Weights of a small transformer language model: 13.3M parameters, a variant of Muon for these matrices.
Each number is 50 + 12 x the weight over its row's rms, rounded and kept within 0 to 99. Layers, rows and columns count from 0. The size before them is the row's rms in percent of the matrix's.

# layer 5 attention query, 192x192, rms 0.425, rows 168-191, columns 0-63
118:56 30 69 72 54 44 57 77 57 42 47 68 77 43 36 38 60 74 48 60 58 62 62 48 62 57 43 67 72 77 29 45 51 52 51 65 47 47 50 54 45 54 61 42 60 75 72 50 57 41 46 45 58 59 47 56 46 61 62 46 64 55 60 51
097:30 40 46 70 73 58 38 49 41 38 58 59 42 33 37 23 36 56 37 58 52 48 13 57 24 55 55 55 41 54 58 68 48 61 44 60 52 38 49 48 43 33 72 35 49 70 49 49 60 52 51 55 64 64 51 50 44 38 76 70 60 14 37 33
110:40 39 41 80 42 47 77 67 52 73 55 55 63 58 53 56 47 64 57 64 59 65 72 29 48 49 53 29 35 44 26 34 32 53 59 50 35 48 52 48 30 48 57 42 32 44 47 69 65 44 51 63 50 57 47 28 73 44 31 36 47 48 65 38
105:43 37 58 61 45 35 37 56 47 58 29 30 67 72 36 55 53 56 60 61 22 50 61 28 55 41 54 33 58 55 54 44 35 45 56 48 63 56 74 54 51 44 50 47 40 48 45 29 44 61 51 57 46 67 40 52 59 34 40 62 59 63 40 48
092:53 56 36 43 40 56 70 59 12 46 47 45 33 37 43 60 62 47 54 67 45 43 49 53 44 57 59 49 37 47 62 43 62 52 46 46 42 59 44 46 61 50 44 39 39 41 52 62 44 49 49 48 49 39 63 44 51 54 38 58 50 68 39 40
105:35 59 42 49 52 31 55 47 47 60 68 71 59 48 63 38 40 39 44 38 42 43 61 35 53 70 58 75 46 65 46 56 49 46 55 54 62 43 35 64 31 39 41 57 28 50 52 50 54 59 38 36 42 83 47 46 44 61 53 27 68 40 60 61
105:46 52 45 59 53 53 27 63 48 53 38 58 40 54 40 38 24 66 45 55 54 54 50 27 21 71 46 35 36 50 35 60 51 45 33 45 50 53 36 34 44 57 39 63 80 43 32 22 42 54 58 47 43 51 65 48 39 62 57 40 38 42 62 66
111:60 38 39 54 57 42 53 60 55 49 75 56 59 45 65 28 52 59 47 61 59 66 65 64 15 57 43 55 30 60 48 35 50 45 75 52 38 52 46 45 41 41 14 39 48 42 55 62 47 32 55 37 61 61 62 75 40 27 43 68 53 44 33 67
109:49 62 40 50 66 77 80 54 51 30 29 43 44 58 32 69 60 61 29 41 42 47 49 37 57 49 47 26 51 36 40 47 38 50 55 42 41 62 51 43 77 60 52 31 45 34 51 55 62 55 57 49 45 65 51 69 45 40 54 49 64 64 69 52
111:51 43 66 57 47 39 53 75 54 48 56 71 59 39 61 79 53 46 47 58 39 46 48 52 38 39 69 48 46 41 46 52 54 56 69 67 41 67 64 54 34 53 29 67 45 52 65 35 60 50 53 43 65 58 63 45 59 57 57 58 51 38 58 70
116:46 65 67 44 43 22 34 47 42 44 70 59 42 50 64 63 58 34 47 52 47 48 60 47 37 54 47 40 62 46 54 29 59 49 59 52 66 73 51 28 56 47 63 31 50 60 46 67 30 66 38 35 53 56 37 66 53 48 43 40 36 65 48 64
110:46 15 45 51 50 63 55 44 51 64 49 58 31 40 26 57 40 42 65 52 43 40 39 52 53 45 55 49 65 43 27 42 65 43 65 43 36 47 72 69 73 46 63 68 44 52 47 41 60 54 31 49 49 50 58 78 65 58 40 62 45 49 51 67
090:46 54 47 34 46 41 44 62 41 56 36 40 48 77 39 52 56 56 56 61 34 59 45 34 33 49 49 54 66 51 61 38 56 50 62 65 34 62 41 41 54 68 63 31 39 44 48 34 46 61 40 48 38 40 48 44 39 54 59 52 29 36 41 53
107:68 37 44 42 63 51 76 70 32 60 57 57 70 49 63 62 45 49 43 45 39 47 53 61 55 43 55 52 54 75 21 39 60 44 55 52 35 50 48 36 39 71 58 38 42 39 44 44 48 26 41 25 58 46 28 47 70 34 32 55 70 58 40 57
108:49 41 48 60 55 59 35 54 62 18 44 33 28 55 38 65 51 43 57 48 59 30 37 41 46 36 65 70 52 66 55 59 60 49 40 48 61 65 22 60 53 51 61 63 39 30 47 52 53 49 52 62 41 72 56 42 47 30 45 50 37 56 62 56
111:44 61 55 69 61 39 33 59 52 60 54 67 53 37 32 29 38 37 47 47 51 18 47 53 51 39 73 52 57 65 51 66 43 53 57 65 59 60 16 49 44 62 72 37 51 51 46 68 62 54 49 35 35 49 48 72 42 64 57 55 36 37 66 65
104:41 36 63 40 49 43 45 51 56 35 61 44 62 49 59 82 46 37 54 36 40 43 62 75 39 41 33 50 40 22 66 60 60 40 52 50 65 34 46 31 66 26 43 51 52 41 41 58 58 43 41 47 48 49 57 53 46 33 62 39 29 35 33 40
101:60 40 50 74 74 45 47 42 63 42 54 55 60 32 48 73 52 54 57 43 32 69 50 56 50 45 29 56 70 62 33 45 34 66 28 55 55 51 82 56 61 47 54 49 64 55 38 37 65 62 48 40 62 49 62 63 61 56 63 48 53 37 34 69
103:18 52 37 40 41 49 39 44 52 42 51 50 51 60 63 63 34 64 69 51 45 43 43 47 38 58 64 41 54 64 38 61 54 39 51 46 35 47 38 64 57 40 27 30 42 30 45 42 40 51 39 43 49 49 56 33 57 31 52 47 45 54 39 59
103:35 43 52 55 65 63 51 31 41 55 55 42 54 60 45 65 42 50 72 73 32 56 32 67 58 35 35 72 50 48 44 57 30 48 28 49 70 40 40 39 75 56 66 58 56 54 54 40 52 47 73 59 31 40 45 54 61 21 52 59 18 40 47 44
122:34 50 17 68 50 54 61 26 71 31 46 46 52 38 45 41 61 41 51 50 54 39 49 59 78 48 47 60 64 45 34 61 51 50 51 44 36 60 66 56 46 54 62 49 62 65 44 45 49 41 56 72 65 71 42 26 48 46 56 41 44 49 34 52
110:45 63 52 45 62 57 40 45 57 43 48 45 50 51 47 39 45 27 45 57 63 42 42 54 48 60 31 68 59 39 61 63 60 60 58 45 54 55 53 38 50 56 51 50 46 33 51 67 31 52 34 53 53 64 51 62 59 63 54 31 77 48 48 60
115:53 54 53 38 40 56 57 68 70 74 40 38 65 49 70 75 52 44 36 35 52 56 55 47 62 48 54 50 38 64 34 50 53 40 59 39 69 49 60 53 62 53 81 51 32 46 36 36 41 42 59 54 43 60 62 50 65 77 41 54 53 35 45 45
105:45 34 64 69 47 36 62 29 43 58 25 72 25 71 46 56 50 40 34 44 44 53 54 41 60 36 68 64 39 71 64 35 54 55 66 52 73 50 53 46 65 33 77 49 39 50 36 36 52 43 38 29 33 44 53 39 53 65 57 47 51 71 62 60
# layer 5 attention key, 192x192, rms 0.421, rows 168-191, columns 0-63
121:52 43 58 42 57 35 34 34 38 38 87 60 77 62 46 43 51 47 47 59 18 62 59 69 37 38 45 48 46 57 57 65 51 30 54 26 65 41 47 24 54 34 32 57 52 46 67 22 38 46 68 32 32 59 38 64 46 41 46 45 63 49 36 52
099:42 60 55 45 27 47 28 46 68 53 40 48 43 26 48 27 33 41 53 62 66 47 49 59 52 41 63 40 33 42 40 45 64 51 58 50 42 56 48 48 42 55 36 36 30 44 68 59 58 56 47 37 66 57 76 23 39 62 58 41 48 65 45 58
105:48 45 45 70 21 61 44 44 45 37 51 63 57 37 53 37 48 43 47 36 56 49 66 49 61 39 44 26 57 59 23 23 50 53 35 54 43 54 45 55 51 50 51 64 63 18 37 65 57 66 45 46 61 43 49 43 54 43 73 49 46 58 39 41
102:63 40 25 62 48 67 55 48 51 79 82 46 48 54 38 49 38 52 64 66 38 54 57 39 27 73 61 53 72 62 48 71 59 55 47 42 35 69 45 47 44 35 57 48 71 52 66 57 54 54 42 52 34 58 63 33 53 53 51 63 42 33 54 51
101:48 61 47 30 51 56 33 64 59 55 44 60 31 45 54 46 45 49 36 54 54 60 51 65 49 33 42 59 45 54 58 64 46 37 26 46 59 67 50 48 28 57 61 54 38 44 61 45 82 40 71 47 40 67 41 52 57 53 62 64 64 38 55 56
116:53 33 54 36 61 48 52 52 37 49 46 55 54 49 40 47 62 50 58 51 53 56 36 56 49 70 69 90 77 43 62 60 74 55 53 50 59 52 58 43 73 37 32 46 39 12 71 46 78 29 54 47 45 48 39 43 39 61 56 51 43 49 52 58
111:55 53 70 46 59 45 64 56 62 33 46 52 65 55 57 68 48 59 47 87 62 57 24 70 42 54 49 52 61 47 41 77 18 47 56 49 67 52 48 42 40 64 44 47 47 57 31 55 50 35 61 29 27 47 49 39 53 61 48 54 55 59 61 56
108:45 60 68 31 53 45 48 31 48 38 70 59 64 59 54 26 62 29 58 62 61 40 67 52 48 46 49 48 37 60 49 70 56 42 51 41 54 49 49 57 68 37 40 43 30 50 51 44 53 26 55 35 42 45 44 44 70 45 63 81 50 50 51 35
102:63 54 68 23 42 65 43 53 43 44 44 47 71 49 43 62 54 70 37 53 57 62 45 46 70 44 59 16 25 48 47 62 31 61 50 46 53 60 46 49 33 60 73 71 38 55 53 54 50 61 53 21 49 58 61 54 37 68 65 46 63 41 50 55
100:50 27 40 50 47 53 51 30 33 47 51 40 33 72 46 59 41 53 46 69 51 55 43 48 40 49 53 66 43 43 55 61 60 65 47 63 74 54 61 50 55 31 47 64 47 48 61 24 35 40 42 62 49 57 55 67 56 37 52 56 53 53 28 53
115:56 36 46 57 47 65 64 52 35 56 35 49 70 63 47 45 48 42 53 50 56 59 66 49 54 26 19 35 49 61 64 58 53 43 55 67 36 63 54 53 51 58 69 28 42 57 50 50 52 36 48 47 61 53 62 41 54 48 49 44 53 53 63 51
105:63 49 38 40 41 59 40 21 46 54 49 69 73 53 44 63 53 48 34 41 37 59 38 33 46 46 26 48 59 73 57 49 53 55 54 53 51 51 50 57 63 54 55 65 57 68 51 49 38 28 64 61 27 46 50 61 54 50 59 67 24 56 30 49
103:40 57 56 63 60 35 52 43 69 55 60 48 54 57 39 60 55 39 53 60 43 54 39 51 52 41 58 58 45 73 41 78 55 31 53 39 68 64 40 63 47 67 40 27 64 62 52 58 39 21 58 49 54 29 54 40 56 51 60 70 31 41 50 63
108:53 57 25 36 65 41 38 54 54 34 41 51 50 39 42 45 74 30 58 42 53 27 83 42 63 38 35 51 54 47 43 58 42 59 57 62 38 70 42 60 48 61 48 41 29 35 78 11 44 60 44 66 57 43 50 45 41 35 70 52 56 56 45 55
114:41 48 66 29 56 32 29 52 34 31 48 68 30 57 66 72 46 76 23 59 55 61 66 18 85 25 56 62 50 51 70 52 67 68 54 50 59 52 61 40 60 50 65 60 50 51 57 34 51 28 55 30 36 58 58 43 55 52 70 64 34 78 42 43
109:54 37 28 50 57 48 62 33 47 72 25 38 77 55 33 59 40 46 61 47 68 44 63 37 52 58 60 64 72 29 38 60 44 44 50 49 44 51 44 55 37 41 61 84 48 46 35 56 50 29 50 24 58 39 48 65 31 42 35 63 36 58 47 34
114:51 41 45 58 63 65 64 50 55 56 50 28 65 60 44 41 69 40 27 67 53 40 43 42 49 47 52 47 37 44 58 17 52 71 46 67 37 56 56 46 46 47 52 57 39 50 35 53 52 69 79 39 45 49 60 49 46 45 64 41 50 42 49 42
103:76 65 34 52 40 50 42 42 46 53 83 71 64 53 35 57 39 41 90 56 44 41 36 67 55 59 53 31 64 66 21 46 18 60 63 43 46 48 63 42 60 40 52 46 41 48 43 45 50 37 52 34 67 55 59 35 48 48 56 38 51 54 50 61
096:17 55 51 27 60 56 33 51 67 56 42 50 55 42 52 58 46 65 51 58 44 50 58 51 51 52 47 65 49 50 36 61 53 56 46 55 45 66 33 66 68 37 40 45 60 51 61 73 56 39 42 69 46 62 85 23 31 49 41 47 41 59 61 55
100:67 43 43 44 33 39 37 36 38 56 41 63 59 46 69 63 66 51 49 48 46 66 37 47 44 49 49 56 27 45 42 52 33 60 42 42 55 57 42 53 41 50 59 60 41 43 55 52 51 71 27 57 30 40 46 48 58 37 66 34 42 51 56 57
107:38 43 38 57 27 33 47 37 33 47 52 47 33 72 70 34 45 28 54 36 57 48 56 41 62 55 46 33 41 56 19 40 44 55 37 47 50 45 59 40 64 46 43 52 64 45 35 69 23 38 27 45 56 59 47 53 47 55 61 49 49 48 58 56
122:52 32 44 27 34 56 64 23 24 69 32 47 42 55 56 70 47 49 58 26 45 52 72 42 46 72 41 81 45 58 34 41 57 36 53 43 58 45 31 46 54 34 72 65 36 38 61 33 45 43 67 53 53 69 36 35 38 54 47 51 64 68 62 53
113:50 39 43 27 26 53 46 51 32 59 46 39 44 41 24 64 66 51 48 48 44 58 62 54 53 58 59 56 72 61 55 52 60 49 48 51 66 74 49 50 52 62 27 65 32 43 63 31 50 31 45 45 62 47 53 45 60 38 37 43 25 54 32 63
107:62 34 79 61 46 56 52 52 49 56 20 53 67 47 39 48 49 52 40 35 46 56 59 53 56 57 34 58 46 61 57 59 64 38 50 64 60 36 54 56 31 44 45 26 37 62 61 57 53 54 51 39 59 65 51 28 49 26 54 40 35 43 57 57
# layer 5 attention value, 192x192, rms 0.486, rows 128-158, columns 0-63
102:51 56 47 57 61 40 39 59 60 42 45 53 55 53 66 80 46 53 29 61 34 31 50 33 43 40 54 24 55 69 58 62 58 42 43 59 64 49 68 38 57 47 38 28 36 59 48 39 31 53 24 58 66 58 62 78 46 63 52 60 42 54 56 29
096:54 48 50 54 66 58 46 61 63 35 31 48 69 37 41 46 45 44 64 43 46 46 73 71 58 41 42 70 34 74 68 59 45 51 62 42 40 42 74 63 46 50 34 39 41 39 57 23 33 30 44 50 62 48 60 48 43 70 58 62 62 37 55 48
097:58 53 49 57 61 42 30 57 58 57 57 50 50 41 57 78 44 54 41 78 60 45 47 56 43 29 50 36 63 52 51 47 55 70 48 54 33 63 58 35 50 52 66 43 49 39 40 36 41 52 19 34 74 43 44 49 45 43 73 49 21 39 40 42
108:38 45 51 44 60 43 38 49 62 60 47 58 41 60 59 45 19 33 55 55 48 49 47 38 46 39 57 44 63 61 49 36 54 55 81 38 57 44 63 61 36 36 42 50 56 48 65 47 37 38 66 67 64 40 46 59 42 55 51 49 47 78 72 33
107:43 52 50 33 32 37 60 47 44 55 44 47 45 47 49 48 48 60 47 46 55 31 52 56 54 45 53 23 33 65 67 66 44 65 44 50 61 40 45 45 19 44 40 56 53 36 53 35 50 55 79 58 43 45 38 47 52 38 73 51 56 37 32 46
101:70 59 51 55 30 55 66 47 38 34 58 55 58 41 45 52 62 42 38 46 50 44 36 54 45 43 62 29 33 43 40 37 27 63 76 56 51 38 60 13 42 51 73 65 60 43 36 27 55 62 46 38 34 60 64 53 68 22 48 34 40 44 67 68
102:53 56 62 56 50 65 49 16 48 47 54 80 40 52 37 43 44 27 58 49 51 57 41 59 75 42 49 60 43 55 29 51 55 33 66 49 42 71 45 64 69 61 46 42 49 22 42 32 25 36 67 41 63 48 30 30 50 72 55 48 80 42 53 37
095:38 52 45 40 56 48 40 70 69 50 58 71 54 46 38 47 66 48 50 58 50 66 49 65 36 49 78 58 33 73 55 55 69 31 77 68 60 52 54 45 42 37 32 34 46 41 49 46 68 55 56 46 47 66 44 53 60 63 52 88 44 60 43 36
098:52 48 50 44 49 41 33 51 52 42 53 49 63 53 42 57 43 27 46 41 49 43 51 44 52 38 47 57 51 56 58 46 35 51 32 72 53 34 33 41 37 38 35 25 49 37 44 55 48 70 20 60 73 26 37 60 39 56 36 41 47 40 61 71
103:69 61 44 47 44 52 68 61 49 32 68 66 31 66 38 67 44 21 66 59 40 41 70 63 50 55 52 26 46 45 27 55 54 41 39 50 59 22 35 50 75 35 64 57 29 43 47 42 41 52 49 46 45 42 42 49 54 68 50 68 56 84 48 58
098:44 48 53 56 48 54 49 67 45 62 43 53 48 37 62 41 51 44 46 30 51 45 53 41 29 24 58 42 45 32 58 45 22 69 50 40 62 56 58 55 53 50 51 35 52 41 66 36 35 54 20 37 43 57 30 52 41 54 33 56 41 40 47 36
099:49 41 54 72 43 57 44 37 47 50 55 49 56 55 48 41 65 46 53 86 44 47 62 47 49 52 61 48 51 62 48 41 52 67 40 51 60 36 41 42 38 39 30 51 45 49 26 66 68 55 31 64 56 37 37 52 63 56 62 39 51 45 44 57
090:60 48 63 35 43 39 45 56 48 38 57 51 52 54 59 68 51 41 57 82 40 73 44 52 29 51 33 50 46 54 25 35 12 50 40 43 32 44 53 73 70 48 44 52 62 40 59 52 74 45 37 43 44 54 40 62 50 38 64 44 61 43 56 58
099:49 56 48 47 60 58 73 54 39 50 49 46 61 45 48 55 48 55 31 41 52 46 56 40 48 49 35 31 28 69 50 66 36 79 46 39 59 28 65 58 44 48 53 65 43 72 57 60 59 51 43 53 50 47 32 39 52 30 59 63 56 60 38 33
107:49 44 66 67 60 53 37 50 43 33 50 48 49 35 52 46 58 43 43 66 53 63 49 58 68 57 62 56 48 35 42 58 31 74 58 55 32 57 78 71 26 50 68 55 46 61 42 24 61 51 38 49 22 48 70 38 51 43 41 69 60 54 57 56
098:46 50 32 59 38 30 45 69 46 55 43 32 70 47 52 51 50 36 43 63 51 55 32 48 45 29 51 61 46 62 62 44 43 46 61 60 54 35 52 62 48 57 30 49 54 42 57 19 64 71 50 59 32 45 59 51 70 36 40 35 66 63 67 30
099:60 56 53 40 37 70 32 68 50 41 53 52 55 61 36 36 28 33 39 48 40 55 30 50 51 43 79 70 33 69 56 40 65 47 62 57 17 42 45 52 26 48 41 35 74 43 34 54 49 30 51 56 54 53 44 28 61 62 47 15 49 33 63 56
101:71 43 50 49 51 37 51 30 50 29 47 54 51 61 48 75 43 65 61 80 65 48 79 60 53 60 54 55 45 57 68 35 49 51 32 56 28 54 50 62 46 45 59 57 41 50 40 42 54 46 46 22 27 44 44 44 58 61 44 48 35 61 43 58
096:63 47 61 45 29 41 58 25 57 55 53 59 54 70 34 74 58 54 25 47 56 63 60 66 71 47 58 51 41 63 44 51 65 59 64 42 41 43 61 64 49 51 44 27 44 47 42 62 21 55 45 33 32 69 55 41 39 65 50 48 31 45 56 54
086:53 55 52 30 33 49 54 45 37 64 35 38 36 53 40 49 46 58 60 56 32 49 59 43 77 58 34 57 51 43 48 41 67 52 57 39 36 60 39 42 44 54 40 48 50 31 67 50 56 63 51 61 42 46 67 61 31 52 58 65 47 46 58 46
094:67 47 28 52 46 58 36 56 58 39 59 57 41 38 26 69 59 46 61 62 36 56 55 40 43 44 42 40 51 52 54 54 47 43 52 53 68 45 29 92 64 33 26 62 45 48 45 66 43 16 47 50 45 41 55 23 52 49 50 68 51 50 39 45
105:39 36 46 50 52 50 64 39 59 58 50 46 52 62 66 63 59 47 33 66 16 50 51 58 37 50 42 53 44 52 63 65 67 56 62 44 51 37 58 42 69 50 46 50 60 76 19 38 22 43 60 41 47 47 63 52 63 58 71 63 45 59 64 61
103:45 52 45 62 53 47 47 43 32 47 58 42 21 53 56 46 66 42 23 65 36 51 53 46 42 60 56 47 66 56 33 63 55 39 35 52 28 54 24 48 52 47 41 53 37 40 66 68 33 63 56 52 72 57 45 63 55 30 41 77 57 66 51 40
102:42 52 49 46 37 42 64 57 60 21 42 27 38 69 64 61 35 40 62 55 62 58 41 59 57 41 59 75 47 55 63 31 48 36 46 55 40 40 46 31 33 54 49 74 58 28 46 45 48 28 38 72 45 43 58 53 54 57 54 45 36 30 50 60
106:46 55 49 54 45 42 62 44 60 60 34 38 32 64 48 62 52 40 51 45 48 51 54 61 73 58 48 42 44 38 72 55 37 54 37 66 61 44 65 67 51 53 51 47 70 53 62 38 48 56 47 48 68 47 55 43 34 61 52 54 52 54 71 43
095:66 44 45 57 48 58 41 48 55 53 54 53 54 59 53 56 63 42 30 47 57 43 51 48 29 46 35 36 46 58 68 66 36 41 31 50 51 58 47 55 15 47 61 67 39 51 57 32 42 62 29 43 34 43 54 48 49 61 26 51 60 45 77 56
109:47 59 41 47 44 35 53 64 57 50 61 36 64 44 54 45 52 39 48 67 34 70 48 52 53 53 34 47 37 52 32 55 43 49 41 43 54 46 55 50 54 47 44 67 51 75 70 58 38 55 60 66 40 68 53 54 35 67 53 57 72 64 57 80
099:38 46 51 54 53 69 66 45 36 50 54 46 90 55 30 63 65 62 48 29 47 62 69 34 47 58 53 61 48 29 37 38 49 38 58 38 51 40 51 51 31 45 44 30 47 52 40 55 43 36 32 31 63 53 49 47 50 36 67 46 56 49 63 46
101:37 66 40 46 62 59 35 76 55 46 21 66 52 59 43 46 39 73 70 73 58 43 24 42 51 62 28 60 31 43 36 56 65 36 63 49 42 52 37 53 50 52 40 27 44 36 37 48 47 28 42 61 29 48 61 65 34 46 63 35 44 47 30 59
099:43 48 56 32 43 60 69 43 57 43 46 46 65 29 46 42 37 64 55 52 53 41 67 39 42 60 52 33 56 12 44 51 46 50 53 52 63 61 61 41 68 51 57 52 57 63 46 66 59 52 47 59 50 49 57 62 54 73 61 62 45 31 55 44
097:55 46 71 47 50 41 84 35 56 69 37 52 63 65 56 60 42 37 50 64 76 54 42 46 31 57 45 57 65 26 54 58 37 37 69 54 50 46 39 56 54 64 40 26 42 53 57 61 58 46 57 42 45 49 35 60 70 60 45 53 25 45 66 53
# layer 5 attention output (transposed), 192x192, rms 0.462, rows 128-157, columns 0-63
100:44 39 81 59 49 54 49 71 70 49 70 46 29 33 35 30 34 51 40 55 69 73 57 44 28 63 38 58 66 31 46 47 53 30 57 59 35 60 38 62 34 57 74 56 55 52 40 43 77 46 74 69 58 47 54 44 52 46 43 57 54 43 37 73
096:46 15 46 65 52 48 37 34 48 56 70 47 51 23 50 54 53 48 57 40 68 57 41 47 36 55 41 24 72 52 37 58 72 66 35 48 43 71 31 38 37 53 45 66 45 62 37 67 62 61 49 41 56 46 60 50 40 58 49 57 57 63 43 58
096:48 51 49 56 69 56 23 48 48 61 48 45 38 22 47 41 75 64 55 44 55 54 60 57 36 62 34 42 44 37 52 51 35 37 58 33 60 45 47 35 30 53 38 75 53 72 58 46 44 77 66 57 42 57 66 51 60 70 33 36 49 54 39 50
082:23 39 52 62 51 30 35 41 50 21 39 38 56 74 63 51 55 33 49 40 54 40 56 57 27 46 50 69 46 56 44 67 38 72 58 62 59 42 57 65 31 76 56 63 32 73 33 30 58 61 31 65 61 67 51 42 52 44 59 60 46 61 40 77
114:50 48 49 61 54 60 56 61 46 61 49 58 66 49 41 46 48 51 54 53 47 52 30 48 40 34 51 41 49 59 53 43 60 62 48 62 57 38 43 60 48 18 58 42 53 38 28 51 55 70 45 42 51 44 49 38 57 34 52 44 45 63 62 48
112:51 58 39 62 39 48 51 19 50 72 48 36 38 49 45 38 31 51 48 58 39 51 59 37 39 64 30 59 59 49 62 50 56 32 38 71 55 39 38 33 60 61 49 57 46 24 55 54 45 49 45 49 57 41 34 41 62 44 44 47 33 56 32 49
101:40 57 56 48 47 21 57 69 33 40 64 52 64 70 50 59 58 54 73 38 22 55 58 46 26 46 64 32 48 28 32 46 62 46 47 52 30 48 61 42 31 30 41 52 50 52 53 53 56 55 43 55 53 42 46 58 54 51 48 34 48 49 46 40
094:62 65 41 62 45 44 47 32 51 33 31 53 46 42 69 35 55 69 59 58 36 47 50 48 50 39 35 50 57 34 42 53 32 68 65 53 38 60 54 54 36 71 43 54 45 42 46 56 50 50 48 44 47 57 53 56 14 31 59 21 61 61 62 53
101:59 59 65 65 59 49 38 67 56 37 64 63 42 32 53 43 59 60 60 75 51 78 46 48 38 54 44 65 66 57 38 47 59 52 64 41 33 48 59 51 51 44 38 68 46 61 26 29 63 57 45 48 37 47 57 40 63 34 59 59 43 34 26 64
104:38 32 51 67 41 42 56 53 69 60 57 41 63 37 42 39 58 66 57 65 53 57 40 59 39 48 29 83 50 58 77 62 56 55 54 64 48 62 67 54 41 41 25 57 83 53 40 47 52 47 42 36 41 67 63 58 35 33 57 17 56 29 47 36
101:63 55 34 56 55 42 33 39 71 65 42 61 61 46 50 48 42 67 28 64 36 45 58 41 63 24 50 56 71 62 44 52 46 63 65 50 30 40 43 50 58 59 57 36 31 55 50 35 48 70 31 76 55 56 30 38 42 30 56 46 57 33 42 47
101:71 38 46 52 57 42 51 29 44 55 52 55 50 32 60 52 51 59 35 26 51 41 53 44 53 46 55 55 52 72 65 66 34 46 51 36 49 70 51 50 41 41 23 71 58 69 58 48 54 39 56 48 70 35 46 54 49 36 61 45 51 51 56 58
100:44 58 37 51 64 32 42 56 67 59 60 60 02 40 46 50 49 54 27 46 45 56 52 52 59 45 76 37 38 34 62 78 53 48 52 39 62 73 45 26 43 47 34 32 50 50 48 55 50 52 50 48 56 52 48 44 51 63 64 51 37 51 45 58
103:51 25 29 46 36 53 59 47 39 71 57 55 40 49 39 58 46 47 60 40 44 61 48 46 44 31 41 62 59 60 73 50 35 54 52 44 25 61 58 32 48 77 59 54 46 50 54 46 47 47 32 39 40 71 61 43 47 48 61 36 69 59 60 81
092:46 43 51 38 43 55 60 63 51 43 49 45 40 63 51 47 32 47 42 48 55 51 42 38 54 58 46 30 53 78 30 66 61 28 32 49 52 34 60 23 47 43 44 18 60 39 66 39 46 49 47 34 51 50 55 25 55 72 46 46 69 62 60 47
096:57 40 57 46 71 48 60 46 29 35 58 60 45 41 74 38 52 43 56 41 46 57 21 56 64 55 64 44 43 38 46 50 71 47 43 47 55 60 52 21 52 49 58 36 59 40 58 59 24 65 61 38 44 59 45 52 42 57 45 88 60 48 47 66
099:57 47 47 59 61 33 56 45 22 38 62 55 50 49 62 34 42 39 63 38 43 59 46 35 66 63 54 56 50 51 41 55 38 36 53 33 58 59 52 26 57 60 72 54 27 53 68 52 49 59 43 30 47 42 55 65 63 55 35 70 59 39 32 47
108:54 57 38 55 21 44 54 56 49 68 38 34 44 46 61 56 51 77 38 44 32 38 46 51 50 58 67 35 65 43 48 63 71 39 65 52 51 58 55 45 52 20 39 42 57 60 59 41 61 51 55 40 58 40 48 67 48 36 44 33 79 54 52 45
098:59 62 41 56 50 64 51 40 53 17 52 46 62 47 54 46 53 73 38 42 48 44 41 33 45 46 63 61 59 50 46 54 48 63 68 64 55 49 68 46 40 53 58 64 40 69 48 69 60 42 63 43 52 51 58 60 34 47 85 50 74 46 34 35
094:47 44 28 68 41 60 61 39 63 35 71 70 65 52 36 40 51 56 48 55 55 26 29 42 53 53 75 57 50 50 51 45 51 62 44 50 54 47 40 47 60 45 42 52 62 39 38 51 53 23 59 60 59 77 35 55 48 53 69 57 47 39 32 48
104:44 61 51 48 44 55 65 39 29 57 44 32 63 37 55 31 50 53 45 45 60 64 38 49 41 31 47 60 39 50 35 47 59 55 55 52 39 77 60 43 39 57 57 43 50 43 39 35 51 55 56 58 55 39 43 51 44 28 50 43 35 63 88 38
109:65 60 47 32 41 86 59 61 41 39 49 62 65 41 62 49 55 38 58 47 69 44 66 45 52 69 63 62 48 58 42 60 40 53 37 65 43 66 51 36 26 63 44 59 49 30 63 53 50 63 54 52 38 57 44 50 45 46 60 62 57 60 39 63
104:32 54 58 55 28 63 40 65 60 40 66 50 57 54 61 38 78 41 57 36 42 34 51 64 58 47 38 53 59 46 43 32 39 49 44 47 76 52 64 40 54 64 32 39 60 39 51 46 62 35 43 52 34 42 49 60 42 53 54 39 53 38 51 62
105:36 59 68 55 47 33 51 52 50 59 60 67 53 47 53 48 47 44 56 40 52 59 59 37 55 58 55 43 44 59 55 43 33 46 43 45 65 65 62 48 68 53 68 46 69 43 61 53 60 70 62 34 26 63 39 54 45 53 48 65 54 56 49 56
106:25 50 57 47 44 61 54 66 77 58 43 48 41 40 37 44 51 39 75 41 46 40 48 27 48 41 40 40 60 71 33 55 58 55 54 37 37 37 64 57 57 51 58 55 52 36 23 34 64 54 56 48 73 47 45 41 43 64 48 65 52 58 58 83
105:51 54 36 70 34 64 56 42 62 68 35 69 61 44 59 53 29 63 67 65 50 67 72 64 70 56 67 63 57 38 39 44 87 59 58 47 56 46 36 47 57 51 46 49 42 46 45 48 53 55 58 61 60 44 52 28 56 53 51 45 66 58 26 39
101:48 49 67 61 44 75 68 30 44 15 55 68 35 51 52 40 49 59 56 58 47 52 54 63 57 38 52 72 56 51 39 53 57 46 45 53 39 58 42 55 42 29 38 30 40 34 49 18 44 57 48 58 36 55 58 66 46 52 34 39 46 43 53 47
104:80 59 30 54 51 58 36 51 48 49 56 66 51 50 57 60 54 51 64 46 49 65 36 58 38 44 40 32 55 43 43 47 50 57 59 48 29 56 60 41 58 52 54 75 30 54 44 61 48 59 39 84 53 41 36 67 62 52 39 68 36 20 43 73
112:63 52 35 47 59 37 62 44 39 28 62 56 70 44 17 43 53 55 49 67 56 54 54 61 57 63 79 47 38 54 56 69 36 60 60 50 22 68 42 49 29 38 70 50 65 65 55 71 51 48 47 62 51 45 47 30 63 56 52 67 32 29 46 36
104:51 49 57 40 18 41 54 72 55 48 60 55 31 67 46 48 40 52 47 77 56 43 35 70 53 48 46 54 39 65 53 30 40 68 69 29 48 32 41 36 48 36 47 44 49 44 47 39 35 49 56 47 35 40 47 59 42 57 44 53 38 35 49 65